{
  "n_layer": 24,
  "d_model": 256,
  "n_head": 2,
  "n_kv_head": 2,
  "head_dim": 128,
  "d_mlp": 1280,
  "vocab_size": 4096,
  "activation": "tanh_gelu",
  "norm": "layernorm",
  "norm_place": "pre",
  "norm_eps": 1e-05,
  "positions": "learned",
  "qk_norm": false,
  "attn_scale": 0.0884,
  "bias": "all",
  "tie_embeddings": true,
  "parallel_block": false,
  "init": "uniform",
  "init_std_qkv": 0.0224,
  "init_std_o": 0.0,
  "init_std_up": 0.0224,
  "init_std_down": 0.0,
  "optimizer": "soap_variant",
  "lr": 0.00797,
  "beta1": 0.95,
  "beta2": 0.99,
  "weight_decay": 0.057,
  "lr_head": 0.00879,
  "warmup_steps": 200,
  "schedule": "wsd",
  "decay_fraction": 0.691,
  "decay_shape": "linear",
  "final_lr_fraction": 0.0,
  "batch_tokens": 262144,
  "seq_len": 1024,
  "doc_mask": true,
  "train_tokens": 1125000000,
  "steps": 4292,
  "dataset": "wikipedia_en"
}
Each number is 200 + 30 x the weight over its row's rms, rounded and kept within 0 to 999. Layers, rows and columns count from 0. The size before them is the row's rms in percent of the matrix's.

# layer 18 MLP up, 1280x256, rms 0.22, rows 638-651, columns 0-255
103,196,230,195,217,189,198,154,205,124,202,232,255,167,228,198,196,180,227,253,188,181,271,176,183,168,234,199,161,251,183,189,210,245,249,181,212,229,267,178,174,234,195,175,161,206,201,153,204,229,236,171,161,173,222,232,252,210,160,177,249,205,204,202,165,219,175,191,222,238,246,195,236,214,217,208,196,196,175,213,170,190,203,148,151,206,177,221,253,238,203,222,171,192,222,145,227,145,174,184,182,207,146,232,194,230,220,219,213,242,267,210,210,217,173,196,242,164,186,234,178,194,181,225,215,143,172,169,225,228,225,188,168,219,187,142,189,160,138,210,235,240,203,215,200,226,215,234,179,200,174,164,197,175,247,186,221,225,206,192,251,174,203,185,205,188,226,181,205,243,198,223,208,166,184,145,181,190,185,176,166,220,219,165,178,245,175,227,188,179,150,204,228,246,205,146,185,191,170,212,192,204,198,200,188,220,188,247,169,200,173,255,194,235,200,231,175,245,169,210,178,221,227,195,155,110,224,207,221,202,153,180,243,169,230,172,178,246,156,144,209,177,238,228,186,198,225,192,177,168,190,191,266,135,225,188,168
099,166,153,259,240,221,204,216,168,156,203,257,187,220,190,251,183,192,119,204,163,218,226,153,208,234,201,216,171,193,247,168,226,210,213,235,169,192,193,180,237,171,178,199,153,164,218,251,177,235,169,191,228,197,179,134,150,172,257,202,180,141,185,225,147,241,216,205,196,201,191,208,163,240,162,204,199,251,182,214,190,203,131,224,189,235,207,231,167,202,177,224,165,194,198,170,178,211,177,232,184,176,164,229,185,198,210,212,215,163,239,178,165,242,149,195,218,221,222,212,193,235,236,172,186,225,135,195,220,203,191,235,225,223,198,172,204,207,207,208,256,240,231,152,259,217,147,207,243,220,181,287,198,173,221,215,210,204,227,157,213,154,181,232,196,199,193,174,157,200,248,206,179,200,195,209,187,235,189,239,194,189,228,257,191,224,192,152,174,226,157,201,201,211,227,178,194,233,219,225,239,218,160,234,151,179,244,249,186,182,156,234,182,156,185,227,221,188,165,154,200,149,189,209,187,201,213,151,162,200,189,210,198,195,194,173,218,204,235,178,145,220,222,220,122,173,194,243,222,200,252,140,190,204,218,184,239
092,190,199,205,221,179,244,142,229,175,247,200,210,168,210,216,194,216,229,170,186,184,244,193,160,176,240,188,189,204,206,188,199,162,202,204,180,269,166,169,225,154,220,209,200,211,172,192,216,254,197,200,171,246,152,256,201,168,128,173,212,250,160,213,192,198,190,230,224,189,226,223,201,210,209,197,189,212,151,165,233,219,193,234,179,203,182,221,227,204,204,162,186,228,259,239,159,226,172,188,228,143,229,200,186,207,192,254,259,234,250,199,256,258,195,176,190,181,234,161,192,225,159,186,248,135,197,162,182,188,202,176,196,210,172,213,205,222,193,175,242,171,228,235,197,217,220,207,204,234,189,223,192,179,241,223,187,187,176,191,196,209,225,163,174,197,199,221,152,140,180,210,232,194,237,224,176,167,236,177,171,240,184,171,276,147,194,166,306,197,195,200,194,190,198,131,237,164,188,241,204,194,124,185,233,192,222,186,161,215,203,244,195,200,179,191,275,238,244,187,278,202,197,242,214,179,214,190,202,191,227,211,214,184,191,197,173,189,227,221,202,215,205,219,142,189,252,218,275,179,203,218,175,140,189,215,202
100,209,177,223,224,202,226,216,216,284,235,210,209,220,201,215,207,159,233,176,208,215,220,219,201,188,152,226,249,201,251,158,193,223,208,192,269,191,209,229,210,208,190,120,204,156,193,182,220,236,196,229,164,200,158,226,181,177,253,152,226,165,217,194,205,191,200,168,240,196,207,219,196,148,236,224,192,168,172,165,178,222,217,216,193,226,148,172,210,223,233,177,193,246,269,129,213,166,183,300,188,210,244,151,169,216,194,216,202,215,187,218,193,186,204,185,221,171,171,159,139,199,227,175,201,201,142,229,209,200,221,187,177,187,189,188,170,215,237,226,196,220,214,219,163,204,228,149,141,222,183,186,169,168,247,211,229,197,231,186,183,256,173,192,208,172,227,213,210,176,170,172,211,189,203,194,235,277,209,188,224,197,196,191,195,162,225,142,191,200,169,123,233,174,183,192,155,189,185,181,219,174,185,280,224,253,220,224,204,155,248,199,223,184,172,200,127,174,241,201,234,236,226,200,148,200,167,234,206,192,205,192,242,197,204,263,188,177,148,168,236,214,207,225,199,190,190,228,230,137,194,154,212,225,172,189,187
102,217,196,149,206,214,181,161,204,210,181,248,169,207,207,220,249,202,157,183,153,183,181,194,246,218,291,117,208,186,226,150,236,140,228,231,208,174,215,168,177,229,214,197,172,166,215,207,235,176,197,202,189,175,204,189,219,200,214,204,206,195,241,237,181,265,198,223,195,212,173,157,225,209,211,194,140,173,175,165,191,148,212,208,202,206,187,152,184,182,203,171,214,198,211,162,166,218,207,236,204,187,172,190,204,190,187,198,143,187,203,238,199,162,163,294,135,229,233,204,244,176,199,179,211,210,198,211,218,185,220,185,196,212,158,276,188,92,167,243,243,195,192,226,190,172,170,216,229,205,204,173,205,210,202,218,178,189,231,219,238,201,189,230,196,163,156,244,164,130,253,209,220,274,225,199,202,181,215,222,142,163,172,154,185,253,208,248,196,212,231,237,171,194,265,210,174,222,240,173,169,244,200,193,196,193,206,182,204,221,187,232,177,129,232,248,174,188,246,218,226,203,187,199,242,224,201,179,182,223,167,219,222,252,160,221,217,231,182,182,209,206,176,254,244,205,201,201,200,213,176,215,211,233,181,171,225
110,187,217,189,233,234,266,208,180,236,230,191,233,155,139,236,225,233,192,226,148,152,238,225,214,193,217,206,206,191,245,168,214,152,174,230,236,280,211,200,219,162,205,204,211,189,227,190,156,186,195,186,202,200,175,201,203,195,215,170,207,202,233,200,235,190,143,229,147,200,229,178,191,211,157,155,213,248,182,209,160,213,153,132,235,176,206,190,239,216,153,157,170,229,219,192,207,241,177,238,214,247,173,184,214,182,194,232,184,180,169,223,215,183,133,164,194,197,212,245,212,169,153,229,189,194,238,192,213,175,226,197,200,200,194,228,194,218,166,219,151,197,164,203,232,203,228,258,216,161,164,195,170,272,228,264,207,226,195,211,186,196,178,179,215,160,255,234,181,166,251,134,198,192,187,201,220,244,141,221,243,193,222,253,190,229,126,217,151,190,172,194,186,241,202,179,177,175,208,229,228,200,265,227,211,192,210,193,261,251,175,209,176,157,283,176,185,173,247,282,203,175,186,210,200,194,217,190,197,222,220,186,236,200,206,189,211,210,206,218,218,150,249,212,208,254,185,179,173,234,224,204,196,202,177,204,202
105,163,235,210,200,186,176,208,187,256,203,206,212,246,196,188,226,146,154,181,205,210,192,284,251,235,195,168,197,172,232,135,202,148,258,201,226,212,196,166,207,211,222,185,226,147,201,222,205,171,195,227,222,158,251,220,189,205,246,194,197,190,205,235,208,176,164,222,212,178,221,234,156,192,196,134,176,240,197,223,182,201,173,167,194,231,209,183,276,162,210,164,257,193,245,203,251,200,224,214,233,243,222,160,214,224,226,212,180,173,241,229,222,234,196,177,194,185,163,255,226,104,226,174,236,182,221,220,215,167,188,143,167,176,205,251,199,216,275,232,131,189,159,203,202,198,162,173,156,177,181,194,161,243,193,200,210,194,235,249,193,171,211,232,175,193,210,200,182,250,198,226,209,237,217,161,200,199,152,226,226,161,173,232,193,230,223,146,245,203,214,195,181,233,232,157,249,182,210,200,195,239,210,160,182,191,205,195,160,210,186,226,208,194,192,232,200,199,159,119,235,189,187,192,192,194,188,231,190,274,218,200,160,181,175,198,212,121,198,239,224,195,244,182,213,230,214,197,241,187,197,197,175,205,228,220,205
093,157,221,193,176,219,153,168,161,253,226,284,164,153,182,252,213,206,164,196,169,186,202,232,179,245,214,241,260,215,231,160,129,174,222,148,187,266,153,207,208,235,168,215,214,210,208,211,176,198,214,200,192,222,239,215,195,218,155,148,189,205,230,194,212,179,195,191,216,167,207,221,193,194,245,212,212,164,193,218,185,175,231,204,211,158,199,212,165,196,174,178,238,177,223,219,190,245,204,105,221,247,171,207,256,202,222,227,212,181,229,182,190,207,227,197,259,244,226,165,185,142,194,152,241,206,182,204,215,191,200,206,184,201,190,214,168,147,210,221,176,199,231,223,206,214,209,166,208,163,223,150,163,199,185,154,201,218,227,189,181,177,172,211,192,188,222,168,163,239,240,216,208,181,135,171,189,160,214,194,207,256,169,232,201,179,218,197,208,208,178,192,232,168,176,182,276,212,212,199,178,205,153,213,198,178,227,177,238,231,214,169,162,108,195,142,206,143,233,147,200,179,214,159,193,181,243,226,251,193,181,216,167,214,210,246,175,190,147,208,214,236,184,214,159,183,262,231,231,158,187,184,244,220,242,183,185
100,159,192,185,165,198,179,239,183,202,163,234,238,226,166,182,189,221,136,160,201,169,224,176,208,175,228,145,220,182,227,230,173,171,186,205,201,170,189,238,230,204,223,246,223,222,188,228,172,170,203,233,190,206,172,186,215,216,145,212,196,207,231,203,165,197,175,151,199,236,178,180,223,109,237,245,215,271,208,241,158,201,146,197,228,173,181,199,172,172,146,164,187,207,170,221,221,158,205,237,224,168,175,163,255,208,220,206,216,174,196,221,171,187,225,278,195,181,212,219,237,236,185,168,236,181,192,205,145,212,221,220,232,240,175,239,135,171,203,227,213,233,161,180,204,224,216,213,172,164,237,213,217,180,195,178,162,244,193,205,234,168,194,226,175,197,183,196,223,186,255,212,204,149,184,201,222,178,192,186,163,180,199,145,153,230,223,238,202,162,217,183,139,199,218,187,220,203,232,231,219,224,244,224,162,191,255,271,176,237,177,169,157,229,200,189,211,184,207,249,177,210,193,154,280,204,220,232,224,193,199,165,212,224,201,180,211,195,207,180,212,241,243,183,250,199,169,178,213,179,176,127,171,272,262,196,240
096,236,176,209,179,222,221,170,265,175,226,198,200,189,175,254,189,230,187,229,242,220,246,213,175,178,163,188,168,214,156,198,213,209,201,167,217,195,195,231,211,160,225,223,249,214,202,207,198,115,170,190,235,154,200,154,146,213,170,135,179,205,169,235,174,211,188,245,196,158,155,222,142,178,195,195,185,197,201,228,221,206,185,221,196,220,199,210,173,127,173,202,198,202,154,260,178,214,243,216,202,174,217,190,227,216,210,246,196,225,205,156,179,212,261,206,206,172,194,181,244,147,220,190,198,198,175,189,225,256,191,233,206,166,170,212,260,189,271,250,201,200,219,259,249,204,184,193,235,171,230,221,203,220,189,176,255,199,196,210,220,169,181,194,199,180,152,218,192,224,231,157,162,219,135,191,167,174,199,208,211,196,198,158,208,222,232,217,176,174,218,217,177,191,157,221,199,246,246,181,193,209,195,152,214,128,180,170,221,280,206,168,179,212,205,168,212,190,205,227,234,125,213,186,198,176,184,165,236,179,165,247,185,184,214,168,240,214,213,284,189,224,230,252,186,187,178,138,204,197,156,205,230,169,161,219,256
100,164,181,216,171,154,197,196,226,215,194,183,174,196,263,198,212,207,193,235,225,178,253,240,228,139,167,205,193,191,187,120,206,183,268,245,233,194,203,178,171,194,230,213,187,152,223,172,270,245,219,169,221,178,260,210,188,168,148,168,214,168,206,244,174,233,242,229,232,214,164,130,170,234,218,210,213,218,217,253,208,215,197,179,168,147,231,193,246,198,182,164,216,181,254,199,164,188,177,198,221,152,167,167,212,212,159,155,162,235,181,183,152,183,181,197,205,192,214,201,172,186,241,209,167,201,222,233,218,196,238,172,153,152,279,226,207,202,228,205,161,258,186,178,190,217,245,187,201,197,176,217,162,182,141,237,220,190,202,181,258,205,231,220,184,175,219,237,187,168,179,222,190,259,228,189,203,228,171,195,177,165,190,206,214,213,223,215,221,259,265,199,184,241,226,215,218,208,218,224,249,154,210,187,199,202,229,227,255,246,229,174,193,179,221,220,183,211,193,164,177,185,211,213,165,180,209,194,249,247,176,212,169,291,163,227,139,168,176,212,160,184,220,217,155,223,185,165,192,187,193,186,191,205,202,206,229
104,199,223,220,240,207,170,170,203,193,176,272,179,210,166,195,216,222,217,250,183,184,227,234,200,168,207,168,164,168,197,225,244,218,194,201,201,194,206,202,197,219,181,206,120,185,192,217,189,206,175,227,172,204,271,177,198,241,173,202,195,223,184,165,209,168,174,211,219,200,195,160,173,222,200,238,174,199,147,213,205,169,249,147,241,164,189,203,181,235,203,212,245,191,205,184,200,156,217,204,155,167,190,191,161,146,242,221,150,173,184,236,155,156,201,195,169,175,148,196,225,173,213,217,267,235,211,195,198,204,204,190,219,262,181,167,217,176,178,259,178,204,249,170,185,176,194,205,209,240,205,202,206,261,203,245,177,180,150,263,180,181,223,207,228,225,226,224,175,260,241,206,194,144,184,190,199,217,178,236,182,250,186,234,179,215,180,201,187,190,228,198,211,153,179,172,167,231,245,225,153,235,238,192,208,166,206,113,211,156,180,239,200,201,189,218,203,188,162,153,217,245,189,230,263,183,238,189,264,248,237,192,289,158,240,175,244,188,232,187,170,238,200,234,197,215,221,197,182,204,188,166,176,258,248,214,243
101,215,174,190,196,204,207,220,187,183,191,217,149,212,168,194,241,221,220,200,225,183,178,187,220,197,234,163,156,206,222,224,239,223,181,193,156,187,183,230,230,202,187,189,173,224,148,217,202,225,167,207,212,205,226,239,175,240,225,235,174,217,241,218,204,200,213,189,171,240,163,175,165,198,200,168,146,253,229,209,192,229,171,231,224,225,189,227,134,217,193,160,217,232,186,156,241,203,165,218,215,209,224,234,149,219,217,208,165,206,250,223,201,174,189,247,197,205,152,173,240,184,235,142,222,182,120,227,189,152,202,248,287,204,226,199,179,191,216,227,204,171,172,189,168,216,203,221,228,225,179,135,198,182,177,215,202,188,198,214,257,140,145,195,168,193,201,215,200,188,264,221,164,203,223,185,222,176,192,209,213,220,126,204,296,176,197,171,183,247,156,155,140,216,208,195,108,178,206,182,226,176,176,193,187,229,234,185,287,211,235,203,187,155,201,195,211,176,158,207,186,171,256,184,227,252,207,194,200,129,166,223,219,182,214,225,167,207,186,242,245,191,204,240,204,147,187,240,198,214,163,221,181,176,198,226,207
093,207,217,194,229,175,192,203,216,140,172,221,228,195,214,199,242,167,129,199,263,145,224,198,245,181,219,204,211,224,181,173,245,177,222,215,208,242,166,171,239,239,136,211,198,205,230,198,175,200,227,197,180,179,190,196,179,216,218,281,219,191,194,239,154,149,174,270,208,139,229,202,196,208,221,144,232,209,170,238,215,168,243,196,228,174,247,216,200,240,217,234,224,221,209,205,219,193,205,201,236,204,221,168,184,256,247,235,167,207,162,205,230,199,226,177,229,229,263,203,196,191,169,251,240,159,194,250,225,230,150,209,200,209,152,236,179,206,201,226,209,217,224,192,247,170,251,192,200,194,175,222,173,171,195,219,172,174,170,221,190,187,149,211,184,195,245,201,170,259,232,186,153,231,167,162,171,266,194,204,262,205,249,240,221,211,219,264,203,172,195,188,203,167,200,205,177,140,207,208,183,158,207,180,206,227,147,190,222,198,273,155,190,214,171,173,187,162,182,156,259,249,205,221,206,192,191,199,223,175,194,201,140,193,226,222,233,178,191,232,222,236,272,223,168,166,199,214,177,221,171,205,206,195,241,178,180
# layer 18 MLP down (transposed), 1280x256, rms 0.241, rows 638-650, columns 0-255
105,200,160,189,197,190,274,192,206,178,279,216,241,234,209,149,188,214,141,193,230,212,202,183,176,180,250,219,188,164,175,227,222,227,180,214,187,250,240,176,217,178,247,172,151,179,172,217,170,217,208,205,216,215,188,230,210,194,187,254,197,163,169,189,214,215,212,202,188,197,207,182,152,199,202,197,262,190,182,230,194,148,195,183,253,168,241,220,165,189,184,238,182,218,201,171,185,188,135,230,147,229,203,166,207,142,200,199,202,174,164,152,199,199,177,175,201,217,225,245,205,221,173,237,167,187,226,191,198,234,209,205,149,220,184,174,150,214,201,151,275,195,183,180,164,157,180,197,196,228,184,168,207,237,229,225,215,198,240,180,216,234,225,222,210,228,176,213,288,220,220,186,216,223,211,203,162,173,224,201,212,248,150,221,155,208,168,246,278,199,272,183,176,181,223,190,165,190,190,225,208,238,245,247,247,203,205,216,150,215,254,173,176,182,174,181,201,169,201,224,180,220,185,197,182,221,242,183,210,228,169,157,241,193,256,220,240,204,225,220,200,243,187,175,179,183,136,125,248,232,240,244,261,207,205,202,189
101,191,247,185,191,215,214,183,226,196,174,215,231,182,249,191,220,164,261,226,218,189,240,228,213,179,232,227,249,155,217,240,239,207,176,233,176,210,276,231,167,177,165,197,198,194,241,142,259,218,195,164,185,200,175,190,159,192,219,206,170,220,172,158,164,144,185,203,255,196,187,176,209,177,181,107,205,160,184,216,246,153,213,226,210,239,251,177,223,249,192,216,198,206,264,209,260,194,193,208,200,217,149,220,174,172,211,147,183,212,215,168,196,208,211,231,159,205,239,208,198,210,239,243,170,193,147,167,215,223,179,197,235,276,166,206,122,194,222,186,212,158,237,258,206,155,169,225,209,205,181,214,222,211,180,241,207,190,207,224,207,164,206,242,179,169,170,265,193,224,230,242,178,185,175,198,218,163,156,204,209,211,167,206,193,170,221,217,167,239,191,163,243,205,182,207,175,207,210,250,265,239,215,163,170,224,168,146,225,184,244,174,210,149,187,205,230,163,188,220,232,199,200,216,221,162,176,196,164,185,215,244,182,211,142,149,173,203,200,189,215,199,153,236,254,192,243,224,217,212,226,173,209,180,225,185,208
090,182,167,225,177,211,208,194,176,217,142,201,213,182,221,204,210,203,176,217,195,179,220,166,244,154,232,204,199,218,196,176,219,179,193,231,224,173,257,228,153,204,179,187,169,144,253,229,200,179,204,151,204,163,212,159,183,245,285,233,211,225,216,175,193,208,217,170,183,232,217,202,224,172,175,258,178,196,213,221,206,223,229,242,214,214,185,197,186,233,204,208,202,211,165,174,188,182,238,205,138,263,206,190,184,188,240,203,175,173,197,193,198,203,212,232,192,204,163,208,270,171,167,201,169,184,197,231,192,222,209,244,238,191,178,150,234,219,194,195,186,162,235,156,217,163,181,234,215,195,174,184,168,176,108,208,233,193,254,236,234,251,184,232,215,252,248,183,187,184,161,177,192,211,180,165,213,257,145,205,178,227,210,265,154,234,200,238,151,211,246,193,190,226,193,263,212,179,201,180,203,176,261,251,193,154,213,247,185,175,213,233,173,188,179,147,137,189,177,212,133,187,253,179,182,196,231,204,222,237,217,238,160,250,174,198,240,240,194,155,155,199,204,189,244,196,205,279,177,179,156,204,190,212,216,172,179
099,188,209,196,185,185,238,210,178,244,230,251,222,204,246,181,227,164,202,229,187,181,187,178,201,166,210,192,280,176,233,202,200,227,231,140,164,198,180,199,228,165,186,184,189,218,227,198,214,162,227,164,213,212,213,213,223,155,176,204,213,150,186,160,186,199,233,235,199,199,186,216,188,178,262,153,254,121,178,185,253,198,250,212,202,265,266,189,180,172,227,235,181,180,245,223,210,175,195,195,215,199,202,124,265,154,142,202,168,240,185,193,177,174,245,180,176,212,185,211,148,243,161,188,211,194,216,169,181,177,212,230,192,183,216,210,197,248,217,237,192,215,196,176,172,240,216,178,178,205,280,161,195,147,222,208,248,181,176,180,240,209,218,222,188,211,264,256,164,222,209,186,207,189,207,237,201,230,199,205,229,186,190,163,233,206,184,230,219,209,167,242,247,192,156,228,183,206,252,192,164,193,250,174,194,188,172,171,187,233,249,215,158,159,196,211,196,188,176,237,209,151,208,208,165,161,228,165,192,178,197,214,188,241,206,200,175,199,175,204,139,142,196,264,163,207,196,235,173,181,157,154,189,195,178,111,192
096,175,212,197,152,188,215,174,197,177,243,187,268,167,210,182,212,232,214,209,135,168,138,202,170,184,262,216,239,210,220,166,185,197,208,182,169,182,183,162,191,172,165,245,155,135,187,209,187,232,202,205,223,197,160,236,230,180,202,176,252,214,192,199,244,223,191,163,208,230,234,230,250,181,216,202,184,175,164,187,231,218,157,228,189,171,140,199,176,243,179,137,191,248,204,152,152,191,218,256,236,184,225,245,159,147,197,210,138,220,179,168,251,161,141,251,174,208,204,237,214,187,156,198,163,200,248,211,175,164,233,197,226,153,264,252,193,189,225,224,216,232,212,181,152,200,183,188,211,168,164,238,129,199,268,214,222,237,212,260,204,195,229,208,221,207,178,195,194,208,185,199,194,235,219,210,211,216,193,235,212,240,220,188,172,252,158,195,192,188,193,247,174,203,201,204,225,191,168,201,207,177,267,178,222,210,245,232,263,215,226,183,204,183,204,193,278,186,189,184,246,202,169,223,231,186,193,226,242,195,185,182,212,229,185,200,190,223,170,236,179,195,196,193,225,174,176,225,158,195,146,145,208,239,195,242,217
112,174,168,187,182,234,166,199,165,172,176,144,241,173,128,201,243,212,187,229,167,188,239,198,232,194,198,198,250,168,261,207,249,213,189,232,190,232,170,151,218,181,222,209,203,234,214,205,171,218,198,179,230,210,255,147,213,202,174,204,212,189,195,202,225,213,237,206,202,193,211,173,202,259,156,152,147,258,174,242,207,179,177,192,192,210,237,231,220,200,150,219,205,191,198,189,201,223,206,199,247,199,198,177,214,206,239,181,202,201,150,215,176,148,171,187,223,213,177,195,140,189,148,254,187,167,216,182,161,175,197,210,188,178,240,170,237,231,197,149,137,246,159,218,227,193,241,232,201,190,217,175,151,204,122,171,279,204,222,229,177,200,228,185,212,167,250,192,191,196,246,136,211,221,153,185,250,218,144,206,234,182,221,186,213,190,199,230,225,193,138,178,163,203,212,202,171,138,193,190,193,243,214,163,165,184,227,201,226,174,165,178,157,144,226,158,187,162,250,235,211,176,242,261,177,151,209,169,224,218,173,172,197,222,179,145,239,206,196,209,234,191,212,159,236,184,193,194,192,241,190,185,230,170,152,217,232
104,220,222,170,194,177,190,180,189,227,199,280,202,178,193,197,195,228,205,187,241,190,189,201,191,191,176,193,144,195,180,215,212,242,181,189,173,206,146,170,157,188,279,174,186,251,280,219,222,234,222,225,204,193,200,176,168,224,160,205,119,233,201,136,215,153,162,174,143,167,226,218,169,209,246,190,187,230,260,203,202,168,176,158,192,137,195,228,178,227,171,219,196,211,204,249,237,189,186,194,151,162,196,215,206,214,174,149,227,247,227,190,235,206,205,180,134,207,156,191,208,200,197,187,188,206,223,202,186,191,182,230,235,198,217,173,189,266,251,242,238,267,165,210,164,190,212,216,219,154,172,175,175,193,222,232,174,186,185,133,232,240,184,234,254,200,183,223,158,189,191,254,219,184,196,230,202,198,221,156,188,194,193,168,167,159,158,252,241,257,221,193,195,158,194,229,193,214,153,174,189,192,186,178,171,248,229,201,222,174,177,198,215,195,211,199,222,218,232,171,206,216,202,185,211,121,225,229,210,190,233,191,183,250,165,222,157,223,134,211,219,214,207,170,142,162,165,205,199,222,204,195,246,198,222,194,267
102,234,234,200,159,206,172,251,244,179,168,138,203,217,239,204,188,203,207,199,216,268,180,140,179,202,211,152,194,209,167,236,163,211,181,187,211,210,159,261,202,232,270,205,175,187,151,220,196,180,168,156,176,206,152,211,142,185,175,246,185,214,176,212,183,291,175,167,159,205,239,221,194,242,200,231,212,220,221,150,205,224,137,210,204,194,235,255,188,216,204,218,181,195,191,166,237,193,185,207,156,192,210,169,169,225,235,138,200,206,222,250,181,144,226,254,225,233,198,212,171,204,155,206,198,201,164,205,182,190,171,145,223,215,207,232,174,252,158,175,201,117,223,152,178,177,241,202,235,169,207,182,226,184,194,202,238,222,172,253,196,188,179,203,180,209,177,212,191,106,227,177,203,254,225,173,197,174,138,211,204,194,225,164,230,175,193,200,174,210,208,191,233,238,182,244,182,199,153,169,197,221,226,205,232,159,174,201,227,224,196,190,213,235,232,236,195,189,189,245,203,183,197,205,181,238,176,157,238,219,192,210,177,223,220,113,195,153,212,184,191,143,185,253,197,216,164,238,208,224,176,190,171,196,219,216,197
100,228,183,200,153,213,190,217,185,205,195,182,182,230,188,219,230,186,224,202,202,218,250,200,155,148,158,200,196,243,161,230,174,225,149,177,201,213,199,188,196,244,107,164,207,188,209,230,230,148,224,164,191,183,184,179,216,174,246,265,237,174,203,192,219,147,181,277,184,261,152,189,193,173,167,229,171,192,170,221,209,176,244,229,159,232,211,159,231,228,225,202,230,214,188,215,227,197,218,207,210,280,207,205,183,185,199,228,187,215,160,136,212,194,215,203,193,213,189,179,251,194,234,208,194,212,162,148,222,207,219,136,178,167,243,190,206,233,244,191,175,164,255,249,225,122,186,158,224,234,204,170,229,160,172,215,204,143,198,174,139,226,178,165,214,200,202,217,205,190,181,202,170,199,184,226,208,152,200,178,205,187,240,205,223,203,165,180,233,217,204,241,192,239,185,250,179,194,265,199,125,156,211,183,169,202,166,213,220,130,221,197,209,212,223,171,205,203,232,151,202,179,226,181,220,190,161,197,248,177,241,158,202,218,215,264,159,183,234,205,198,202,171,147,165,223,217,172,196,153,175,253,192,175,199,219,231
098,209,224,190,142,168,251,217,153,183,182,208,204,177,209,174,211,209,167,166,181,192,182,209,224,251,211,168,195,218,224,210,201,226,246,201,176,216,243,184,200,204,193,174,209,153,204,217,177,284,259,207,201,191,225,237,203,184,249,257,178,185,218,140,232,220,195,201,181,211,228,155,204,175,215,192,239,181,199,188,200,190,176,204,184,182,184,174,211,199,207,177,217,216,240,142,196,161,200,185,160,193,227,164,155,204,178,145,223,151,177,226,171,196,176,226,197,184,248,213,207,258,178,217,183,170,195,217,199,142,196,159,152,245,230,229,161,182,123,151,167,201,203,168,172,194,245,220,143,207,157,181,204,196,185,190,141,206,156,227,176,272,170,206,195,236,226,161,219,194,199,191,245,222,239,211,222,193,199,180,230,213,225,217,222,202,194,191,224,207,182,163,236,190,224,194,217,153,211,192,189,128,195,229,277,211,227,217,223,102,175,255,212,193,206,233,188,220,173,189,221,275,189,184,159,246,232,211,194,219,213,176,228,226,216,183,183,181,186,138,239,166,179,169,184,232,255,260,216,199,267,230,154,183,234,172,204
101,198,161,246,224,214,230,192,236,261,275,247,194,177,157,146,204,213,178,248,211,195,225,213,149,196,227,220,171,209,186,203,197,168,204,201,201,207,186,165,228,201,194,142,206,301,233,214,251,245,253,182,163,255,160,229,255,177,224,176,194,137,194,193,209,229,221,220,198,193,178,235,199,175,192,203,188,178,250,156,199,149,188,155,199,184,181,149,186,222,217,275,189,229,250,172,210,191,108,197,212,225,202,166,151,187,205,235,201,163,209,183,220,247,149,262,191,183,173,194,204,199,177,164,140,251,207,212,222,224,160,201,195,259,203,226,203,175,204,159,207,210,218,227,154,224,155,187,204,224,152,213,200,145,183,173,214,181,188,222,184,232,202,170,200,177,193,148,168,157,198,155,222,177,142,181,222,181,209,177,179,183,182,195,190,179,204,213,195,170,233,220,186,125,201,178,208,205,219,244,215,243,215,210,206,201,185,168,196,243,180,220,233,221,212,180,236,183,199,212,174,226,248,266,206,244,182,219,219,240,164,169,207,238,222,173,221,218,208,198,200,160,209,173,178,215,220,166,239,252,244,208,186,182,195,201,231
099,233,201,137,192,204,206,164,157,219,227,206,202,184,118,243,220,189,169,157,222,208,190,227,199,200,186,201,189,159,172,219,194,228,204,235,159,168,202,249,196,202,222,261,207,230,210,249,226,211,183,178,211,178,188,218,205,182,199,147,197,208,165,220,145,225,180,158,236,199,226,219,161,177,178,198,148,166,204,182,206,186,187,180,231,221,213,259,156,220,233,207,188,170,207,153,241,212,168,184,150,184,191,228,181,166,235,151,215,159,135,206,188,126,150,173,165,191,201,210,194,228,194,158,297,231,258,227,208,188,183,197,164,197,223,190,236,196,238,193,209,210,198,241,157,191,243,199,199,238,163,181,192,185,207,219,123,249,162,267,132,156,231,188,160,205,162,244,222,209,193,200,168,201,194,204,201,223,154,189,174,202,234,237,183,250,195,171,226,177,213,243,176,250,221,185,188,249,195,188,220,222,195,222,251,181,237,148,210,209,137,187,219,198,205,239,216,211,207,190,139,233,275,219,157,201,154,208,200,245,173,179,186,188,239,235,174,216,180,237,163,207,229,187,239,181,187,184,209,221,187,179,198,178,221,208,231
102,193,156,175,167,171,167,210,190,209,181,230,197,234,244,139,217,202,160,222,193,241,228,204,248,163,200,187,186,199,243,232,198,185,211,192,213,217,179,249,235,121,246,165,195,179,251,180,202,177,184,208,209,268,172,216,191,209,175,215,179,170,183,195,251,204,209,176,133,231,154,179,236,197,223,193,217,234,188,212,204,261,221,171,184,221,202,195,196,167,213,220,164,204,178,259,236,190,229,219,182,230,183,221,269,228,171,141,206,236,229,217,184,210,187,216,226,189,150,222,174,213,205,165,208,225,130,178,169,149,200,217,181,184,241,196,182,280,253,139,190,204,226,232,184,210,187,206,203,264,228,109,173,250,214,197,184,188,210,188,206,182,183,230,212,235,161,173,198,200,203,240,218,193,251,202,204,215,204,205,228,215,201,167,165,204,202,229,241,224,229,256,155,155,130,198,187,165,179,165,221,161,191,215,164,241,198,211,248,235,211,153,209,266,189,228,236,179,165,217,238,170,177,203,212,249,221,154,234,193,259,207,224,214,184,204,202,158,223,249,164,212,223,147,170,202,171,218,184,196,217,199,176,183,197,177,154